From a checkpoint of a small transformer trained on Wikipedia.
Architecture: LayerNorm before each block, biases.
Each number is 128 + 32 x the weight over its row's rms, rounded and kept within 0 to 255. Layers, rows and columns count from 0. The size above them is the row's rms in percent of the matrix's.

# layer 8 attention query, 256x256, rms 0.0379, rows 228-252, columns 192-255
size [104 108 115 107 116 101 113 106 112 108 115 105 103 111 109 112 106 106 100 105 121 113 103 111 111]
[[147 128 134 138 152 102 125 211 202 158  81  96 123 165 142  76 127 129 119  90 148 128 132 117 124 128 148 143  82 149 156 146 156  99 122  69 109  88 175  86 133 161 146 119  90  94 181 139 115 166 170 115 120 143 139 124 202  88  77 125 172 183 148 180]
 [126 167 139 126  41 121 137 123 107 105 110 114 138  82 101 115 114 125 110 148 115 110 143 148 126 145  91 123 153 127 147  97  69 123  80 167 176 162 143 153 138 206 163 126 141 168 168 127 130  99 136 127  93 169 125  61 124 140 165 138 110 172 118  65]
 [145 138 121 149 131 126 150  94 145 128 149 118 100 135 126 151 124 108 151 122 176 106 131 156 122  69 139 133 158 139  86 180  95 122 145 115 113 133 138 149  75 168 209 116 126 126 100 142 161 114 133 167 108 112 100 129 108 123  88  89  52 126  96  63]
 [140 119 157 155 141 114 111 126 154 139 150 135 105 159 123 135 134  57 107  97 142 126 121  98  95 151 120 113 107 109  53 184 133 119 119 164 159  98 136 172 127 194 133 144 154 156 156  82 142  90  64  75  53  79 153 164 124 119 123 139 108 113 165 150]
 [ 60  86 132 146 130 130 123 154 169  85 101 177  69 120 185 142 110 161 141 137 189  82  75 166  73 158  83  86 100 108 140 106 130 126 120 124 140 127 103 146 111 179 139 135  68  75 146 120 134 122  62  78 142 161 185 126  84 113  70 117 133  96 132 104]
 [152 105 154 113 165  49 134 112 106 143 141 114 140 132 187 166  78 133 106 124 147 163 111 157 177  78 149  82  96 112 117 114 116 133 176 122 142 127 113 155 129 124 126 162 148  99 138  93  95 114 142 144 127 103 181 172 180 115 142 116 124 158  40 111]
 [153 168 157 168 147 133 137 195 143 150 122 103 139 114 124  64 118  76  73 138 155 160 106 123 122 166 138 130  91 129 109  58 150 156 174  96 117 128 163 136 172 139 176 138 142 106 159 117  94  79 134 121 132 181 109 168 164 139 128 129 107 101 194 141]
 [155  75 156 124  75 115 204 128 138 121 163 132 159 149 144 164  85  91 147 172 129 132 117 124 133 188 143 132 129 149 190  81 118 100  95  94 119 133 106 150 144  73 164 109  86 122 115 115 158  97 115 127 144 133  62 174 136 149 122 136 107 114 117 127]
 [200 157  74 187 134 111  87 144 156 167 158 203 115 110 120 130 152  87 122  88 113 128 151 104  95 128 106 138 167 157 121 168 135 195 117  99 136 110 127 124 148 104 128 149 117  98 113 147 145 105 152  86 105  44 186 195 108 163  92  95 137 132 153 158]
 [172  83  93 124 170 113  99 123 109  88 113  90 148 145 159 128 157 129 129  87 168 193  96 114 146 107 130  84 144 123 124  73 138 113 156 106 152 123 116 147 133 189 123 125  85 132  82  96 101 124 205 165 129 160 185  77 176 142 149 112 131 133  99 157]
 [ 75 134 128 130 125 144 143 183 129 193 120 116  64 118 179  60 100 145 114 110 146  55  78 142 179 131 132  72 102  77 100 186 131 145 124 128  99 146  62 132 138 143 180  79 154 148 114 132 152 202 110 159 146 174 140 150  80 103 120 120 141 199 116 155]
 [111  99 147 140  98 102 108 137 232  76  56 104  85  66  70 113 169 155 146 180 119 148 112 123 147 166  93 109 174 121 114 137 153 101 146 103 170 123 132 124 126  99  63 179 120  79 126 126 166 162 127  48 124 152 152 136 158 117  90 145 113 104 175 178]
 [ 71  92 127 128 186 107 115  94 112 186 136 192  49 108 105 101 121  93 132 156 144 132 149  80  73 122 140 126 119 108 138 142 102 102 150 130  90  82 162 145  99 118 127 142 128 134 145 125 108  97 153 158 136 147  86 143 111 144  95 150  62 186 162 115]
 [157 123 148 155 124  81 127 143  74  65 132 155 162 118 138 114 132 132 143 115  58 162 116 111 172 170 176 153  57 150 162 150 119 151 143 174 132  98 168 179  86  50 137  44 199 127 146 100 151 176 108 199 100 111 153 164 126 110 111 118 134 126 139 121]
 [ 53 235  89 185 119 152 158 156 115 146  90 156 125 147 102 131 163 190  99 158 172 155 153  89  82 137  91  98  77  81 103 130  80  97 123 130 156  90  63 117 161 161  81 145 156  76  99  94 113 144 104 109 132 101  91 113 109  82 102  97 142 101 150  80]
 [137 123 110 131 125 139 134 116 121 110 135 167 116 106 108 127 139 133  98 136 185 169 144 133 217 140 132 162 138 170  94  91 103 153 174 119 104 118 206  88 172 101 125 130 130 131 162 122 102 141 127 131  20 111 117 104 123 129 108 156 151 152 119 139]
 [118 123 137 102  81 132 115 154 101 142 140 104 125 159  43 178  88 155 118 121  79 103 170 143 141 134 117  56 143 133 168 178 188 126 123  69 142 137 129 119 145 119  80 104 153 115 137  94 101 128 150 127  96 151 121 120 171 123  65  97 148  78 132 116]
 [132 173 146 168 102  27 133 168 132  85 125 127 100 101 152  99 122 163 120 110 127 143 168 141 102 205 143  85 145 120 136 147 151 150  90 121 144 148  67 127 105 139  98 121  92 183 214  70 130 127  65 109 135 166 117 124 158 134 113 117 130 154 148 120]
 [106  89  96 107 118  75 142 149  59 126  94 168 134 106 101 151 168  96  89 173 126 180 145  65 106  41 129 116 115 138 104 120 166 161 121 143 133 124 158 138  51 137 153 113 125 116 126 133 146  87 122 173 118 146 158 141 129 151 112 155 221 143 132 182]
 [152 131 193 138  77 116 178 140 122 143 128 112 121 165 145  99 128 102 176 179 111  96 116 150 189 107 126 108 171 102 159  80  40 125 123 114  75 102 136 111  77 148 150 177 113  83 153 158 126 119 147 100 164 156 219 159 126 150 142 139  90 147 110 138]
 [ 95 178 126 109 119 148 119 149 100 127 178 139  78 114 115 121  82 109  82 110 173 127 178 143 139 118 110 117 109 129 155 140 105 132 161 209  60 115 140  99 100 187 139 130 183  95 167 135 128 148 203 165  96  87 120 129  94 144 112 104 163  87  61 105]
 [122 107 118  84 150  58  93  99 110  93 141 137 169 187 148 192 137  93 163 123 144 157 120 122 129 109 103 143  98  98 153 161 165 123 157 158 115 181  91 125 154 119  71 127  78 107 145 103  83 136  95 108 134 153  86 138 134  70  70 116  98 143 114 149]
 [135 119 127 106 176  62 124 140 126  71 134 111 155  85 176 132 113 106 167 125 167 172 149 130 181 123 135 131 146 137 147  95 141  81  90 106 186 145  52 161 129 119 129 141 113 153 142 160 127  81 166 105  98 125  80 126 108 125 116 189 118 186 147  78]
 [121 134 192 151 171 145 122 167 104  90 118 136 112 183  96 168 144 123  62  73 109  87 201 152 181 115 134 141 164  88  76  79 138 138  84 120 101 133 160 100 101 135 161  98 125  93 167 163 132  77  76 105 175 142 168 182 120  78 174 116  87 155 190 119]
 [149  75 167 122 128 141 113  50 106 114 165  89 114 183 123 112  96 133  95 197 188 102 108 151 136 103 169 149  90 153  48 136 147  91 138 129 178 131 124 115 123 183 118 191 136 132 150  98 149  94 144 163 109 122  83 120  83 138 103 166 152 137 158 149]]
# layer 8 attention key, 256x256, rms 0.0379, rows 228-251, columns 192-255
size [108 105 114 108 115 106 111 104 108 112 113 112 109 114 108 109 107 109 103 106 126 116 105 116]
[[103 188 179 106 148 119  64 142 144 144 108  95 121 120  82 111 149 146 149 130 176 136 134 142 141 132 132 111 156  81  94  70  95  70 145 135 138 139 152 151 114 156 101 116  90 117 168 157 129 120 174 124 141 119 140 152  90 108 162  90 167 116  83 195]
 [139 106 141 176 109 193 114 165  91  97  94  71 140 108  88 149  98 138 147 238 133 100 158 174  81 135 120  83 119  99 148 114 128 143 146 112 193 119 156 122 138 118  56 128 176 128 151 149 116 196 222 121  99 128  82 133 180 130 122 118 130 100 123 113]
 [158 133 109  84 140 120  45 138  88 169 151 132 147 147 159  91 165  96 102 164 138 126 142  91  72  98 161 154 149 120 112 108  89 154 128 139 145 185 110 165  98 100 141 135 145  46 102 129 105 142 130 104  90 105 121 118  89 144  94 105 125 112 147  73]
 [179 147 162 176 112 109 108  60 179 161 165  94 158 123  97 178 162 114 167 104  63 157 170 118 181 134 173  94  99 117 155 119 129  73 155 156 130  75 182 129 155 141 149 112 157 114  85 124  92 141 109 147 154  94 202 138 133 131 170 144 144 141 117 131]
 [ 66 141  99 139 162 160  78 147 170 197 158  90 174 164 173  99 134 135  89 144 129  95 113 117  53 186 116 130 115 142 129 156 112 145  77  85 145 105 122 154  84 160 153 143 157 155 136  93 182  80 134  84 153 138 194 125 101 143  55 159  88 127 121  72]
 [127 114 152 108 156  93 158 169 100 178 156 121 114 133 173 135 141 139 124 159 169 218 155 109 201 158 135 140 156 107 111  77 117 154 146 108 133  90 149  86 125 175  92 167 110 158 106  71  93 141 149 128 120 158 137 150  77 167 178  98 165 119  98 120]
 [110 158 121 160 121 183 188 164 165 122 108 140 176  83 125 150 112 142  73 114  79  77 179 122 119 103  99 115 146 168 149 132 188 104 105 110 123  48  86  55 156 126 122 148 163 133 112 107 110 124 118  66 155 144 109 137 129  87 178 120 109  80 133 130]
 [138 170 112  70 177 130  69  96 134 125 145 117 131 106 126 169 128 109 116 162 163  87  80 148 160 148 190 111 118  99 170 118 139 160 112 146 119 180 134 106 112 117 139 153 139 108 127 161 120 107 172  97 101  49 137 116 175 138 118 148 140 140 142 115]
 [144 157 108 170 104  83 133  63 105 159 149 104 111 109  80 131 143 122  96 139  75  83 102 106 105 149 169 139 180 158 130 146 147 149 132 123 116 162 125 101  97 108 200 110 189 173  89 137 106  97 118 152 126 129 146 139  88 159 103 159 152 108 114 146]
 [ 90 162  33 184 138 125 112 121 143 108 195 118 120 143 101 119 138 103 112  76 145 255 125 136 138 160  80 131 143 134 166  91 152  89 120 130 111  65 131  93 152 160  61 167 136 132 180  99 113 140 186 159  93  77 150 113 135 116 144  49 153 154 143  61]
 [ 88 175 134 127 147 151 104 149 146 116  93  92  96 186 154 149  66 158 171  73 125  95 107 138 169  60 146 131 150  62 135 228 112 109 167  99 111 117  52 174 140 154 122 148  73 145  99  89 132 136 215 151 168 145 113 155  86 120 114  88  83 138  97 177]
 [152 139  83 123 156 103 105 124 109 103 131 143 149  78  70 119 109 118 129 180 163 135 147 134  77 157 193  69 119 103 124  91 116  86 128  82 129 132 109 119 141  92  98 157  97 150  75  99 102 151  90  98 103 141 154  91 131 136  52 176 129 155 127 128]
 [121 190 159 106 145  98 136 106 131 164 109 157  46 152 127 114 137  72  76 149 142 168 150 138 119 116 130 146 121 121 173 106  98 129  89 141  83 137 132 107 102 184  72 111 157 136 102 174  79  54 113 133  82 141  71 156  73 162 165 176 162 169 115  80]
 [ 78 137 167 134 138 182  88  97 118 158 134 148 142 109 142 102 106 171 160  93  96 129  86 167 108 126  88 171 111 120 225 120 163 143 108 193 115 133  89 119 135 103 148  94 126 154 189  94 102 111 113 123 203 120 132  89 175  66 188 120 131  75 100 168]
 [ 53 171 147 170 109  80 134 131 181 105 154 102 132 107 131 116 113 126 162  75 131 134 122 142  76 113 130 108 148  84 149 139  78 137 161  69 165 116 179 118  93 116  67 136 114 166  83  77 171 124 128 112 181 110 153 105 125 187 111 106 204 118 143  77]
 [142 101 126 111  91 165 135  96 115 138 143 153 113 134  91 122 121 158 148 110 108 157  86 163 171 109 100 139 185 161 132 138 166  88 136 175 134 111 152 123  94 124 108 118 113 160  78 141 150  33 120 108 112 108 152 154 147  57 138 183 100 146  63 163]
 [132 131 182 206  86  91 169 100 146  91 119 124 210 125 119 127 139 154  81 124 130 187 135 135 148 162 173 183 157 132 128 109 157 158 155 136 186 195 111 150  84 138 143 113 200 113 183 126 118 134 114  95  69 137 136 142 127 143 111 169 134 202 132 125]
 [170 171 126 137 123 167 155 115 157 146 159 101  77 125 108 178 130 161 133  78 106 111  70 139  76 107 142 121 128 181 138  98 195 117 116 127  94 104 130 104 165  92 124 106 107 179 150 117 166  71 157 116 139 133 166 120 157 176 102 141 141 132 140 119]
 [132 105 132 154 166  91 147 181 108  95 125 107 157  81  63 142 151 115 138 102  96 188 189  71  80 161  99 140 120 106  88 114 111 137 140 134 152 159 187 114 132 126 151 131  80  88 122 117 202 113 164 123  87 164  60 177 173 106 171 114 152 123 141  92]
 [153 128 132 137 106 152  89 114  99 171 108 132 120 161 160  65 131 155 187 189 131 131 104 131 117  83 148 121  64 125 143  97 144 122 158 161  91 138 153 117 136 176 157 120 123 123 167 122 157 113 136 173  84 213 150 175 145 121 122 168 129 145 147  92]
 [ 93 121 133 114 101 118 121 160  90 114 106 159 148 135 197 142  85 123 130 137 144 143 162 191 148  96 153 142 137 131 123  66 108 133 139 189 137 110 114 110 121 157 134  93 101 106 128 156  97 131 218  74 151 174 168 177 104 138 172  84 147 122 107 107]
 [ 93 101 182 107 155 113 120 170 137 143 125 124 158 161 102 191  86 110 142  76 114 194  64 127 172 190 120 160 125 151 145 149  55 152 160 153 132 133  85 133 145 158 127  97 121 131 154 124 117 148 104  67 161  90 157 102 113 142 155 170  53 118 151 105]
 [ 84 158 148 128 169  72 201 152 110 104 142  34  66 151 101 203 109 144  87  90 125 148 121 171 122  77 161 152 124 102 132  84  94 146 116  98 152 162 116 112 150 167 170 125 143 111  57 142 161 141 214 147 128 109 128 116 124 115 132 149 101 143 145 127]
 [ 72 122 121  78 127 156 104 154 100 112 131 144 109 150  87  88  84 104 145 141 107  71 128 135 165 142 133  76 130  80 110 122 109 164  98 183  82 102 122 152 125 163 207 121 170 138 151 139 127 141  81 107 158 112 180 147 107 132 146  91 150 113  84 143]]